config.toml
num_hidden_layers = 13
intermediate_size = 320
hidden_act = "swiglu"
rope_fraction = 1.0
bias = "qkv"
tie_word_embeddings = false
init_std_qkv = 0.0381
learning_rate = 0.0132
beta1 = 0.95
beta2 = 0.95
max_grad_norm = 0.5
batch_tokens = [32768, 65536]
max_seq_len = 256
train_tokens = 148500000
Each number is 128 + 24 x the weight over the matrix's rms, rounded and kept within 0 to 255. Layers, rows and columns count from 0.

# layer 3 attention query, 128x128, rms 0.259, rows 0-63, columns 64-127
[[ 90 141 144 111 121 146 133 140 125 125 147 105 112 108 118 169 135 115 124 131 125 137 142 128 162 154 122 125 156 124 131 109 143 152 109  87 124 175 147 120 111 144 144 136 153 132 126 139 121 122 104 126 159 160 108 132  98 105 138 121 111 131 137 107]
 [150 109 132 138  92 116 143 121 140 124  83 119 103 130  93 110 170 138 101 120 100 127 149 147 114 110 138 140 116 167 115 172  85 121 128 121 123 149 140 151 112 126 119 131  95 159 139 114 126  98 108 104 106 132 130 136 146 141 151 125 169 133  72 120]
 [127 150 117 155 111  89 113 142 129 149  97 156 120 160 124 169 120 129 105 135 147 133 154 151 112 135  99 103 110 112  99 160 118 111 137 140 116 105 121 131 105 108 104 124 135 109 100 103  92 144 147 126 148 125 130 130 125 118 135 136 143 131 143 113]
 [131 112 123 119 140 166  98 168 117 112 108 131 105 113 131 120 106 106 152 166  92 131 173 131 127 101  87 150 115 139 115 105 124 139 131 145 120 136 118 114 110 109  81 144 143 136 126 121 152 119 134 100 143 144 111 131 126  96 146 120 128 144 127 106]
 [118 143 130 100  84 122 142 104 115 124 113 132 126 145 146 132 145 165  85 119 152 132 156 123 113 130 121 133 106  98 150 140 170  67  98 119 130 155 124 109 152 125 101  95 145 182 129 151  92 157 140  96 107 137 178 160  91  96 104 125 122 132 162 116]
 [124 141 113 136 139 119  91 128 115 108 116 127 134 114 119 116 134 130 130 106 105 154 139 123 119 143 160 139 106  96 167 137  66  91 133 163 127 129 140 119 123 136 126 102 144 118 120 118  98 146 158 146 145 143 170 127 104 130 148 156 132 125 139 130]
 [138  92 120 162  86 132 119  90  84 118 122 149 123  98 110  81  92 114 122 108 157 127 122 129  87 154 140 124 111 125 141 111 132 120 118 115 116 111 110 150 174 141 123 122 130 144 164 128 108 143 143 155 104 163 129 172 133 170 150 128 167 114 149 162]
 [113 141 160 170 163 165 157 160 168 113 164 153 154 184 113  97 159 160 147  74 133  85 106 145 110 105 180 127 138 111  91 114 126 118 100 124 124 112  87 104 154  96 139 121 117  93  92 182 150 139 161 149 102  98 156  78  95 149 132 170 135 144 120 198]
 [117 100  94 173 137  94 143 141 117  82 107 106 117 163 106 119 116 134 122 107 100 140 135 171  96 102 119 106  89 133 128 132 127 166 151 142 150 108 145 179 135 120 132  92 156 143 125 106 172 149 107 161 114 104 120 115 136 141 135 161 127 139 132 139]
 [131 136 166 145 120 153 147  88 135  99 161  68 189  99 115 109  95 142 113 145 131 159 120 141 110 163 110 140 136 133 115 107 109 168  93 157 100 133 126 137 125 131  80 116 168 101 109 117 147 144  91 109 105 114 129  92 150 104 164 142 132 138 131 110]
 [130 123 136 110  81 137 114  84 125 141 128 143 103 127 158 176 124 139 117 164 127 134 149 109 125 143  88 133 126 115 154 112 151 143 157 138 148 125  96 136  92 140 115 116 123 111 144 133 123 144 125  93 100 117 172 131 161 116  92 132 120 147 120 125]
 [115 125 143 118 139 118 161 147 115 137 150 121 144 131 131 120 165 109 133 100 148 137 134 132 123 150  91 148 169 145 108 186  68 121 116  90 130 134 115 142 134 156 177  95 154 109 130 136 108 111 118 146 144 126 106 142 125 111 102 127 113 129 118 128]
 [114 150 132 121 156 112 133  74 110 156 131 103 123 147 136 106 137 101 123 146 143 161  95 137  90 148 143 137 131 128 157 120 121  99 135 101 107 117 100 161 124 144 103 177 146 153 151  83 108 145 129 124 127 147 129 154 147 122 115 100  91 174 121 131]
 [143 136 129  96 163 155 136  98 111 170  76 113 121 132 132  87 115 110  81 146 143 155 116 138 136 150 109 155 149 140  94 135 140 126 136 129 133 118 123 158 160 144 106 177 123 104 157  76 149  96 153 118 147 166 108 156 155 120 145 111 149 114 115 114]
 [ 97 133  94 170 119 109 106 138 119 120 123 134  95 123 133 170 151 157  82 134 140 107 114 154 122 124 147 174 157 136 116 139 134 124 147 118 106 132 137 144 151 153  98 136 135 146 126 120 112 146 139 126 149  98 132 174 132 136  99 126 141 109 117 112]
 [156 143 134  83 145 115 139 131 121 147 108 140 104 108 120 107 134 144 120 162 118 120 125 147 166 108  94 116 153 130 141 113 143 160 105 119 129 115 106 131  95 127  88 110 142 133  97 132  96 130 143  99 129 167 137 105 152 125 124 126 120 136 126 100]
 [123 124 138 131 125  95 107  96  92 155 171 174 158 132 159 137  55 120 146 147 150 110  97 102 131 140 115 104 110 104 148  86 127 137 126 149 123  73 157 101 167 118 126 108 110 145 122 109 142 170 119 145 106 118 142 129 119 151 131 107 157 126 146 166]
 [146 125 136 106 134 113 132 161 114 101 125 101 123 124 120 118 159 132 137 137 119  97 164 127 131 146 101 169 141 148 110 142 134 138 102 110 120 147 137 132 116 162 130 152 158 115 124 115 124 123 144 134 139 176 106 144  87  99 128 110 129 146 122  89]
 [150 131 131 142 155 130 106 135  82 112 156 140 124 134 143 105 124 118 123 148 141 120 112 120 147 121 149 132 104 128 141 107 171 136 133 154 136 169 124 115 138 135 131 144 131 172 110 122 153 135 170 111 130 100 116 122 123 115 143 117 113  99 130 126]
 [159 159 149 110 168 120  83 148 118 139 110 127 127 105 107 101 134 117 137 177 109 145 115 152 138 134  83 149 121 122 116 143 127 150 181 119 121 112 143 134 135 145 152 143 157  92 169 108 150 164 118 132 154 144  70 148 119 153 153 104 131 146 114  98]
 [124  92 112 143 159 168 108 163 126 117  92 148 112  88 109 152  95 165 176 143 137  88 155 157  86 161 150 142 124 148 153 134 119 133 167 152 142 130 118 111  82  87 105 119 154 150  89 122 127 106 150 129 158 135 144 105 116 137 145 124 159 111 134 158]
 [126 132 130 114 185 112 121 125 162 120  89 149  98 141 157 177 146 114 121  90 165 117 112 131 105 113 143 145  95 120 128 124 107 118 112  89 141 141 126 126 102  90  80 132 120 153 100 117 109 112 130 137 138 142 163 132 125 111  85 126 135  93 153 159]
 [133 128 147 145 124 126 111 157 145 118 116 110 135 134 117 110 147 126 146 105  92 174 126 113 128 130 108 147 130 143 108 117 119 127 138 117 137 127 110  95 134 162 137 138 159 114 120 140 160 102 174 114 104 150  95 123 111 131 166 145 124 151 113 108]
 [131 139 123 138 103 131 114 143 135 147 145 142 127 140 120 108 147 123 112 129 114 147 108 135 107 138 146 134 134  72 121 130 122  92 117 212  91  98 158 125 143  68 174 124 104 123 147 150  82 162 149 152 102 105 140 113 133 132 126 164  93 121  69 144]
 [148 152 158 103 164 187  97 102 118 121 149 167 135 127 110 144 134 160 136 116 120  74  87 168 166 115 170 131 103 101 124 103 138 165 160 145 138 128 124 107 108 106 139 112 112  85 135 150 135 119 108 139 124 119 131 135 173 139 141 174 137 102 130 145]
 [134 113 115 118 108 145 112 124 146 145 136 147 124 122 140  95 127  74 119 147 122 130 119 139 121  95 131 106 105 132 140 112 136 136 124 140  63 107 159 174 147 110 134 141  83 143 160 112 122 145 126 126 130 104 151 154 131 145 150 121  90 136 105 168]
 [ 96 114  99 166 140 118 156 125 162 102  86 167 142 146 104 128 163 157 116 129 103 166 122 144 148 159 168 128 114 134 139 141 108 167 111 110 142 105 121 137  99 121 142 137 137 150 114 124 139 186 121 123 131 149 117  68 133 141 137 163  80 120 124 135]
 [ 92 126 110 128 112 136 174 139  96 136 157 124 140 113  85 150 119 123 116 123 117 118 168 152 125 111  92 110 110 150 142 167 108  97 137 121 105 136 118 148 152 121 101 127 110 124 137 145 128 142 126 131 134 105 112  96 159  95 132 123  73 145 151 138]
 [179 142  84 146  97 127 111 107  74 107 125 123 127 133  85 110  86 164  93 119 181 159 169 133 159 102 159 120 145 152 148 122 170 113 121 128 104 104 136 150 157 135 139 144 166 155 127 113 123 156 120 115 125 129 115  96 165 147 168 161  94 148 143 139]
 [133 117 149 137  97 136 134 125 117 109 125 112 103 155  84 137 164 115 115 155 163 118 122 115 121 123 147 133 120 133 116 142 161 133 152 104 131 118 103 119 121 133 114 140  92 117 139 123 128 126 124 126 139 141 156 146 138 113 137  77 113 125 135 113]
 [ 96 143 106 129 147 141 155 189 122 144 115 126 120 123 154 107 149  82 119 139 167 107 124 110 114 111  86 125 154 147 116 168 124 104 159 138 118 134 144 114 122 144 123 108 123 122 137 140 128 116 148 169 137 123 137 126 151 103  91 128 129 146  95 102]
 [105 126 125 127 152 101 127 127 147 130 110 144 121 125  87 140 129 136 135 131 120  92 124 128 154 149 170 136 101 114 120  92 117 136 133 177 138 133 121 125 108 117 140 118 143 112  92 175 176  98  94 150 113 129 112 108 130 103 141 164 145 117 143 153]
 [ 98 121 111 134 150 101 123 148 128 176 181 112 127 112 116  95 156 170 127 104 141  92  76 128  84 165 115  99 152  92 173 164 132 114 111 148 150 119 103  52 107 116 124 114 132 146 180 111 149 164 137 105 129 145 135 105  84 101  99 101 126  92  99 137]
 [171 132 161 119 107 139 102 156  79  92 124 174 130 146 139 130  90 146 160 120 138 183 126 130 120 114 163 106 105 105 116 118 123 160 169 134 116 126 173 132 139 105 105 142 112 131 145  97 172  99  99 144 101 119 112 146 153 143 148 119 144 174  74 157]
 [136 146  95 153 148 108 116 124 128 190 149 130 140 112 166 139 188 114 148  76 160 130 121 131 154 129 120 114 112  94 127  55 139  75 133 129 113 129 134 153 121  85 105 109 122 134 116 150 142 141 109 150 124 122 140 123  68 150 139 172 102 109 163 147]
 [152 152 141 144 125 111  91 113 126 121 133 212 120  99 150  96 117  79 138 214 105 150 164  87 131 129 125 115 132  91 137 129 112 103 182 133  55 137 182 131 128 138 115 162 104 147 116  82 157 136 104 129  86 123 140  98 129 138 132 108  87 166  72  93]
 [136 180 106 113 137 148 101 107 126 154  88  97 140 134 154 130 116 172 115 141 154 106 110 105 157 122 105 121 112 118 114  86 148 146 102 161 121 115 146 153 163 149 111 128 107 153 125 126 149 142 135 120 129 127 125 120 149  90 145 130 102 145 123 117]
 [119 105 110 133 161 147 100 148 116 106 148 148 146 129 139  80 132 118 147 134 121 122 139  87  77  65 121 122 108 135 131 117 161 127 132 114 126 115 108 103 111 133 131  95 117 113 115 126 108 143 125 152 137 146 152 167 122 124 125 133 129 135 151  99]
 [122 138 149 122 123 139 129 129 126  93 107  58 146 134 112 172 103 128  78  99 115 118 109 126  50 154 108 125  70 122 148 151 125 131 111 114 138 145 145 162 169 121 114 131 128  84 142 153 134 106 131  82 144 131  75 132 182 145 133 101 143 116 150 132]
 [107 134 122 131 125 146 128 163 140 123 137 121 129 138 140 129 108 148  79 131 136 114 109  94 121 179  86 135 153 138  94 166  88  94 118 119 123 114  72 162 132 112 143 100 167 118 163 154 138 125 162 129 135 167 129 135 113 118 104 143  63 100 160 111]
 [107 128 157 126 141 139 148  95 130 123  91  77  88 154 121 155 134 131 118 156 134 119 127 126 121 150 127 122 130 137  98  70 118 148 132 125 137  95 196 118 141 120 135  86 129 122 155 126 154 135 157 128 162 114 179 128 133 142  98 110 145 143 124 120]
 [ 83 113 125 107 151 227 113 141 104 134 149 127 109 103  87 147 100 132  96 114 129 146 113 125  96 126 137  80 105 132 114 104 146 130 127 139 148 149 148 157 169  83 169  84 108 103 148 171 144  90  87 148 166 101 132 124  93 100 129  90 139 155 124 157]
 [ 78 161 134 160 107 131 128 101 111 168 148 106 125 147 109 149 138 124 126 124 173 127 203 151 137 158 148  66 164 144 138 131 148 134 156 114 152 142 117 150 161 169 151 138  55 108 186 155 163 128 144 145 151 149 106 175 109 107 123 100 127  86 124 104]
 [160 147 146 167  96  80 154 138 144 148 145 116 149 171 122 121 115 106 179 102  69 170 118 104  72 129 137 114 145 123 166 133 149 140 191 147 114 115 123 126 133 141 137 132 109 125 133 119 109 128  81 167  93 125  83 140 145  97 124 133 139 155 116 185]
 [155 122 147 146 155  95  80 115 102 180 148  96  91  96 112 121 161 143 128 160 119 143 117  97 101 105 110 174 120 102 114 143 124 150 127 134  97 153 131 156 141 127 122 102 128 146 137 143 146  90 130 140 155 123 138 157 112 103 155 100  95 156 122 137]
 [159 115  91 118 135 179 121  75 133 110 188  99  94 168 120 144 114 121 123 131 108 156 133 132 137 145 134  91 125 103 106 131 116 141 160 128 116 152 108 139 184 166  99 162 148  76 130 129 166 124 128 168 113 155 127 101 113 178  99 144 153 141 182 134]
 [109 120 141 151 107 120 185 108 120 138 118 133 146 143 122 116 104 103 126 152 151 139 146 101 101 111 117 139 135 124  98 165  85 142 114 150  96 127 143 128 146 137 117  69 115 150 143 167 122 116 110  53 159 158 100 140  93  97 175 153 136 103 149 126]
 [150 145 135 150 141 133 143 100 101 143 190 144 112 119 205 111  95 108 145 139 119 120  95  67 172 158 133  68  97 101 101 100 147 161 124 157 136 160 173 184 157 122 101 152 117 160 150 167 138 139 117  76 167  70  96 140 157 127 126 138 166  89 165 199]
 [111 139 140 141 129 137 149 147 135 136 122 102 117 156 106  79 170 152 117 108 150  65 166 109 138 148 172 132 129 130 115  92 108  81 102 145 171 116 131 161  83 145 148  76 174 111 174 153 128 132 124 127 136 172 163 164  95 115 124 120 141  84 143 150]
 [160 128  89 127 101 102 118 166 120 101 174 157 119 113 140  76 122 118 141 159 118 148  96 123 126 135  92 111 146 107 178 182 158 136 124 124 118 143 121 114 121 136 117 174 107 125 105  96 148 139 112 155 123 119 135 166 102 146 132  97 119 143 106 142]
 [173 119 172 115 138 108 128 134 133 118 117 115 102 124 100 139 142 122 124 115 142 124 137 168 141 123 157 126 140 151 124 103  93 137 144 191 140 124 173  85 142 107 119 125 112 155 148 125 192  62 115 101 131 125 134 125 104 107 118 153 166 149 136  96]
 [156 161 139 130  95 150 162 127 117 125 118 157 126  84 117 114 111 126 144 113 109 116 106 137 116 162 119 146 127  84 148 144 161 148 136 142 125 130 129 118 136 135 127 157 164 123 140 104  98 157 123 101 118 137  83 149 138 153 141  99 119 140  74 118]
 [130 120 100 136 183 132 101  83 126 141  92 143 127 117 149 102 152 123 143 127 132 154 109 158 118 129 124 143 169 171 121 112 139 136 162 166 126 122  93 113 123 147 158 142  94 110 128 141 165 163 132 103 149 146 132 113 103 163 109 155  91 137 133 155]
 [112 116 110 142 144  90 107 112  81 161 150 116 122 164 105 141 142 132 112 100 112 142 114 162 147 121 119 155 163 126 149  86  90  93 118 121 137 110  99 132 112 134  94  92 134 157 155 161 141 118 121 120 129 146 204 125 111  92 126 162 184  81 130 144]
 [ 60 121 131 122 103 127 127 149 105 130 141 141 128 125 166 136 132 125 155 136 131 137 107  89 101 150 127  98 171 108 119 149  93 125 160 131 113 133  90 105 151 111 103 160 103 141 125 144 131 128 129 117  94 133 129 155  86 110 147 122 127 144  74  98]
 [126 118 134 127 114 139 100 133 116 116 109 134 120  98 152 135 125 134 175 117 132 119 130 111  59 115 177 155 123 137 154 135 101 103 154 165 112 122  84 125 135 126 120 109 138 127  95  84 113 116  93 124 122 123 127 124 128 129 143 168  90 164 107 115]
 [172 148  91  82 121 140 131 123 149 131 158 179 147 122 120  72 124 132 123 139 125 113 123 171 155 119 108 162 165 117 158 133 186 139 165 142 121 137 128 141 111 129 128 121 139 115 106 121  72 132  98 112 131 123  70 165 183 161 103 146 108 133 102 141]
 [136 128 125 135 123  99 135 146 105 115  78  85  76 172 141 135 120 168 120 101 126 104 141 142 118 135 116  95 140 138 138 135 118  73 128 120 160 101 109 149 156 183 116 159 101  91  92  88 109  78 124 166  98 156 132 206 159 106 155 189 141 113 111 109]
 [133 142 156 121 119 137 131 100  88 101  90 127 131 150 169 106  79 119 129 131 179 139 122 102 138 107  69  90 152 115 113 160 166 164  98 136 112 147 114  89 138 134 140 183 146 123 167 107 146 106 134 126  82 176 171 121 128 154 134 148 173 152 125 124]
 [123 139 126 125 160 125  91 122 126 116 161 136 178 110 109  94 122  92 129 164 145 105 103 137 125 132 144 117 142  80  94 111 162 143 125 139 141 194 155 127 148 155  96  89 129 126 161 131 160 114 155  86 120 121  94 157  82  95  92  95 113 124 124 105]
 [115 112 106 144 174  96 108  78 129 154 132 151 126 125 145 138 145 121 114 110 135 161 112  91 156 131 134 100 100 156 131  73 145  77  99 148 123 186 109 139 153 107 158 153 118 130 179 147 163 127 108 169 136 114 142 140 151  93 166 131 137 126 110 145]
 [127 120 147 131 152 125 105  73 127 118 104 162 127 191 148 172  62 130 129 158 169 153 178 131 102 114 160 101 116 132 142 138  85 125 118 105 129 126  76 159 138 109  93 185 142 169 133 161  97  99 146 125 113 116 145 166 118 126 136 136 143 156 153 101]
 [116 108 127  80 150 121 167 132  63 156 123 107 142 133 149 150 115 110 106  87 184 151  89 110 142 137  78 124 144 148 107  66 143 142 166  54 190 177 108 165  88  95  95 117 135 126 100 169 194 130 144 111 130 133  83 127 181 129 127 133 129 110 133  89]
 [137  85 135 131 108 128 156 121 101 154 130 119 110 125 147 158 129 121 134 103 136 138 117 146 119 117 158 144 117 162 149 114 190  77 132 138 149 105 156 140 140 138 114 116 154 143 113 129 120 101  98 111  93 151 128 115  82 125 141 141 130 146 101 123]]
# layer 3 attention key, 64x128, rms 0.26, rows 0-31, columns 64-127
[[109 135 113 121 133 171 128 128 154 111  93 104 134 124 115 132 134 126 115 135 121 102 156 155 149 135 140 132 141 113  95 156 113 133 152 145 156 126 163 100 100 143 106 126 112 150 101  94 120 111 115 153 113  92 157 138 160 123 157 140 123 114 146 139]
 [ 89 154 151 108 127 118 136  84 166 144 144 147 113 148 112 149 128 153 113 149 140 125 114 140 103 165  90 141 123 106 143 106 147  96 123 159 122 118 146 127 125 128 155  85 140 154 122 163 104 116 134 126 123 115 118 119 141 111  79 167 116 105 147 126]
 [ 77 116  92 108 111 171 166 137 107 136 136 111 148 135 135 149 151 133 133 138  97 135 131 100  85 184 126 102 138 147 131 203  96  92 126 102 135 113  98 131 123 138 130 104 161 136 159 162 138 150 120 133  86 146 158 149 105 114 109 117 124 132 119 151]
 [ 90 136 113 143 132 143 139 145  93 105 130 128 173 118 141 123 111 129 105 105 154  93 132  94 100 153 124 109 134 118 101 124 146 136  83 135 131 130 120 114  93 107 122 108 106 108 104  84  97  94 161 122 159 145 129 129 140  90 144 115 145 136 140 134]
 [118 100 157 160 121 139 108 145 130 110 132  81 157 150 134  87 146 110 158  89 108 140 152 128 122 137 138 139 144 142 130 193  94  84 133 124 140  98 131 147 138  85 123 134 157  86  98 118 103 123 123 117 115 172 140 116 154 122 126 136  84 161  97 126]
 [147 124 134 139  60 142 147  97 119 141 135  81 126 119 122 124 117 135 141  86 140 142  95 177 151 142 116  97 110 130 151 167 133 124 121 136 140 120 116 152 123 112 142 155 158 122 142 143 152 139 143 122 165  93 104 104 107  96 119 128 138 132 118 166]
 [121 121 125  73 142 142  97 167 133 148 108 140  96 135 133 138 107 123 156 131 102 137  96 140 153 172 124 103 146 117 128 108 121 119 146 160 117 156 117 137 101 121 150 111 124 145 112 154 113 135 149 154 145 126 150  91 113 130 135 134 174  91 115 164]
 [134 111 112 108 159  90 139  75 101 126 131 124  84 121 152 115 136  94 118 141 111 110 118 149  69 106 156 127 105 102 138 133 100 105 100 111 144 170 110  98 116 128 132 149  90 159 145 104 117 131 112 142  97 106 113 126 133  76 123 102 132  89 125 149]
 [132 161 158  88 149 120  87 171  94 100 117 144 108 153 142 137 126 128 121 143 107  98 153  96 154 126 113 116 154 105 148 105 163 104 118 160 111 152  65 103  89  71 127 150 100 132  95 152 137  99 130 154  96 105 118 115 167 164 142 139  86 127 140 104]
 [115 118 120 154 104 102 159 113 103 140 145 132 105 130 155 157 102 132 128 124 111  92 106 142 183 132 133 164 107 133 145 117 125 130 138 176 130 112  97  94 129 126 111 113 179 114 104 151 140 119 145 102 139 146 126  97 134 104  98 140 173 105 108  56]
 [103 109 112 160 102 155 108 159 134 117 155 119 157 111  75 127 119  93 161  99 153 151 131 131 104 132 108 109 111 139 100 166  94 139 131  95 107 128 176 121 115 133 110 114 185 120 110 143 132 140  99 169 144  91 117 111 134 157 165 113 135  85  77 134]
 [ 98 115 109 143 106 125  77  80 175  62  88 120 113 141 109 145 142 152 151 132 155 135 143 104 158  87 134  97 111 125 165 134  97 136 118 105 126 133 100 126 134 173 122 122 135 126 150 136 131 150 146  91 174 115 151 136  81 123 144 163 116 141 155  98]
 [123 157 161 157  89 135 166 174 160 112  87 109 164 145 130  93 104 178 142 148 160 122 144 110 149 134 148 128 128 136 120 110 159 148 142 116 107 108 119 170 124 123 137 146  80 106 144 157 154  94 106 144 145 106 124  86 130 143 113 153 183 119 117 172]
 [136  99 117 117 113  49 117 107 114 144 140  88 152  72 135  75 148 111 145 115 141 106 130 125 147 116 101 109 145 117 114  97 142 104 132 136 148 116 119 120  84 112 124  72 115 110  90 147 124  97 141 120 160 108 138 140 111 107 129 166 175 143  89 124]
 [140 110 117 122  97 181  90 153 112 146 135 134 172 162 121 109  76 108 125  40 122  97 166 118 104 120 169 133  87 137 137  88 118 118 104 121 137 159 115 129 126 142 152 122  77 119 142 150  62 101 144 159  92 143 140 123  84 107 157 119 122 126 154 128]
 [139 120 105 106 101 147  66 142 154 145 168 104 139 133 132 131 184 139 127 111 143 107  91  84 112 128 104 152 156 131 133 143 116  97 118 153 139 119  60 125 119 154 103 160 105 123 126 128  92  88 138 135 102 152 121 124 173 149 128 103 216 151 107  83]
 [110 120  99 141 117 180 137 123 133 123 136 122 119 116 122 147 152 111 121 144 116 150 104 135 166 126 123 140 108 141 131 171 100 157 137 125 112 122 149 138 133 133 131 163 149 143 157 121 152 102 106 117 124 126 125 133 120 119 155 112 105 134 119 131]
 [124 143 135 102 134 143 129 166 114 137 106 139 141 127 103 104  96 143 154 128 157 122 128 129 135 114 140 133 130 117  85 118 115 113 134 144 143 116 126 110 116 124 118 128 134 132 127 111 129 145 110 109 125 106 120 133 158 122 149 125 153 140 123 165]
 [124  88 125 136 131 126 115 106 127 120 155 134 144 119 133 143 120 142 124 119 139 131 117 152 128 113 145 140 129 126 130  90 118 158 102 172 105 120 147 145 155 140  92 116  97 123 103 118 146 145 118 141 132 149 144 128 123 118 167 140 149 122 130 124]
 [136 136 120 108 128 131 130 117  72 160 115 150 134 125 144 115  91 137 134 160 122 148 148 121 120 100  91 102 117  95  72 147 104 152 144 123 143 134 132 130 132  98 153 140 159 104 116  64  86 136 105 144 100  99 113 138 123 151 137 134 164 118 105 155]
 [113 112 125 182 147 115 156 142 107 137 133 109 131 124 132 160 137 125 114 151 133 133 127 100  99 158 111 147 121 125  94 123 144 101 107 105  60 154 105 108  80 137 130 113 115 117 141 157 117 111 113 124 114 151 155 123 104 119 137 119  93 110 168 134]
 [144 107 106 122 123 163 132 106 111 158 156  99 145 153 130 130 153 143 142 132 137 130 154 104 121 119 165 122 101 128 105 130 108 156 106 125 140 131 108 127 172 162 185 155 132 150 142 120 138 131 127 124 134 124  90 128  79 121 116 125 137 146 137 112]
 [ 88 149 137 142 149 140 106 145 138 131 124 151 121 111 126 144 173 149 109 133 149  61 137 109 131 188 126 157  96 130 132 141 134 145 135 152 123 111 130 142  94 130 151  94 111 121  82 127 105 130 102 121  99 106 122 105 119 126 125 149  87  86 126 122]
 [ 82 184  97 103 145 140 107 124 155 141 132 146 121 152 119 108 164 111 116 115 140 154 123 155 184 154 132 117 110 113 131 112 135 151 144 132  98 170 102 129  95 164 133 120 121 104  82 130 124 141 135 133 119 115 161 163 119 150  90 102 157 121 123 138]
 [157 102 131 136 119  73  86 136 143 146  97 118  89 151 187 156 116 108 130 112 127 138 140  98 102 139 103 104 150 118 136  96  93 104 133 131 108 138 106 129 136 126 168 134 128 172 143 158 123 143 100 139  99 125 103 100 107  81 121 131 147  80 133 106]
 [144 132 132 147 141  86 141 119 142  88 172 156 123 174 137 129 125 147 145 164  97 137 138  76 107 153 142 127 155 143 107  88  95 153 113 133 142 129 112 107  83 118 162 131 142 128 116 182 167 161 104 175 147 133 147 143 122 181 136 151 116 150 125 176]
 [ 90 111 123  69 152 114 144  89 185 119  95 119 136 120 128 140 140 104 152 106 131 148 136 128 111 141 111 178 106 152  92 107 142  76  79 143 130 106 132 148 110 151 106 103 180 110 124 142 124 144 131 163 129 125 136 139 121 104 160 120 144 127 124 139]
 [159 130 157 130 123 140 134 131 108 140  87 101 135 104 162 125 108 120  99 142 155 126 151 151 129 137  86  86 155 127 106 120 104 153  96 106 121 134 145 141  98 125 121 163 129  63 110  85 101 137 139 176 114 124  59 125 176 120 108 163 141 104 141 117]
 [127 145 129 135 153 136 139 146 192 124 132 110 127 179 126  96 155 113 152 153 121 109 102 117 166 116 128 115 151  96 128 159 122 147 118 180 125 109 128  99 107 131 137 145 154 113 115 135 112 133 139 149 100 141 120 140 154 123 118  87 133 112 155 145]
 [ 95 118 106 158 160 141 105 122 145 159 113 126 127 145  96 108 123 146 132  86  79 101 136 175 147 141 109 144 174 116  85 128 193 114 135 105 122  96 184 156 162 116 101  95 126 135 118 130 136 153 155 117 112 112 112 109 157 103 135 123 135 169 132 106]
 [ 98 117 134 100  75 135 141 121 144 126 153 146 103 137 100 132 167 135 100 150 117  96 139 180 135 164 135  76 154 114 120 176 113 158 127 136 169 136 107 116 135 156 169 120  96  97  89 121 103 119 107 181 104 135 156 120 181 136 151 149 152 124 141  95]
 [150 149 176 116 113 134 134 117 119  75 110 140 120 113 122 134 126 126 138 135 110 105 148  73 153 136  97 168 138 144 113  73 112 154 139 117 106 152 148 145  87 114 104 138 149 162 160 131 139 138 114 136 107 169 102 172 126 147 129 107 152 103 159 121]]
# layer 3 attention value, 64x128, rms 0.242, rows 0-2, columns 64-127
[[150 112  77 103 107 112 142 140 128 110 114 131 127 118 137 120  93 104 128 103  98 104 140 143 112 137 114 145 127 132 167  97 123 134 155 114 124 140 175 106 111 158 134 139 123 117 138 110 154 145 141 181 142 126 106 135  90 158 118 137 160 112 131 141]
 [144 123  70 104 146 110 119 130 148  73  98 105 119 120 118 119  97 148 160 123 164 108 131 112 122 153 125 138 130 119 136 169  99 131 168 149 157 101 129 148  91 116 117 110  91 183 111 119 104 107 108 137 170 146 142  92 141 129 113 110 166 121 122 138]
 [140 118 101 119 116 113 139 139 130 109 169 148 128 140 135 113 158 103 166 147 137  97 117 156 148 141 139  95 142 136 168 118 123  82 113 127 140 145 134 158 146 120 144 156 127 117 116  76 137  88 111 156 140 127 139 133 117 116 123  78 133 112 142 122]]
# layer 3 attention output (transposed), 128x128, rms 0.239, rows 0-2,32-34, columns 64-127
[[123 131 158 153 121 104  99 119 103 150 171 105 125 115 121 122 151 159 121 132 143 139 114 171  88 130 142 128 144  85 140 137 139 124 132 144 168 157 135 128 137 136 134 102 136 144 128 124 151 150 150 157 147 130 141 124 161 110 106 127  87 124 120 145]
 [107 174 122 122  83 168 134 162 125 135 148 164 117 162 129 105 133 151 127 104 153 116 140 174 111 105 140  97 139  97 113 115 101 123 119  93 126 133 132 118 175 155 147 113 117 137 141  97 102 206 167 145 116 143 116 120 107 163 118 175 122 149 129 121]
 [171  94 169 129 128 121 110  94 132 127 128 117 143 126 153 138  91  99  90 114 123 139 156  82  96 111  85 132 142 121 123 141 136 130 116 130 169 115 135 110 113 155 131  89 128 116 153 113 116 129 150 109 114 131 105 141 151 170 155 105 112 127  93 138]
 [142  82 130 142 118 169 120 120 153 150 122 127 143 137  95 121 156  99  98 105 135 135 150 116 131 113 144 108 141 131 160 123 118 108 114 105  83  92 125  94 124  89 154 141 124 138 143 111 116 130  82 107  87 128 115 133 117 156 114 181 155 155 122 109]
 [171  74 123 129 153 121 136  96 132 104  97 133 153 123 139 144 155 134 122 113 110 145 114  82  91 120 119 149 125 136 113 133 145 133 111 165 129  83 116  92 128 113 108 123 122 131 139 153 195  87 100 125 152 105  97 127 106 104 120 112 130 140 150 134]
 [152 153  90  89 147 126 106 137 122 109 113 104 129 156 107 128 147 145 154 143 134 155 101 182 129 114 166 128 145 164  98 130 128 132 103 120  96 139 137 133 165 120 101 119 132 136  96 116 129  72 130 157 136 104 128 120 122 119 116 148 158 104 192 154]]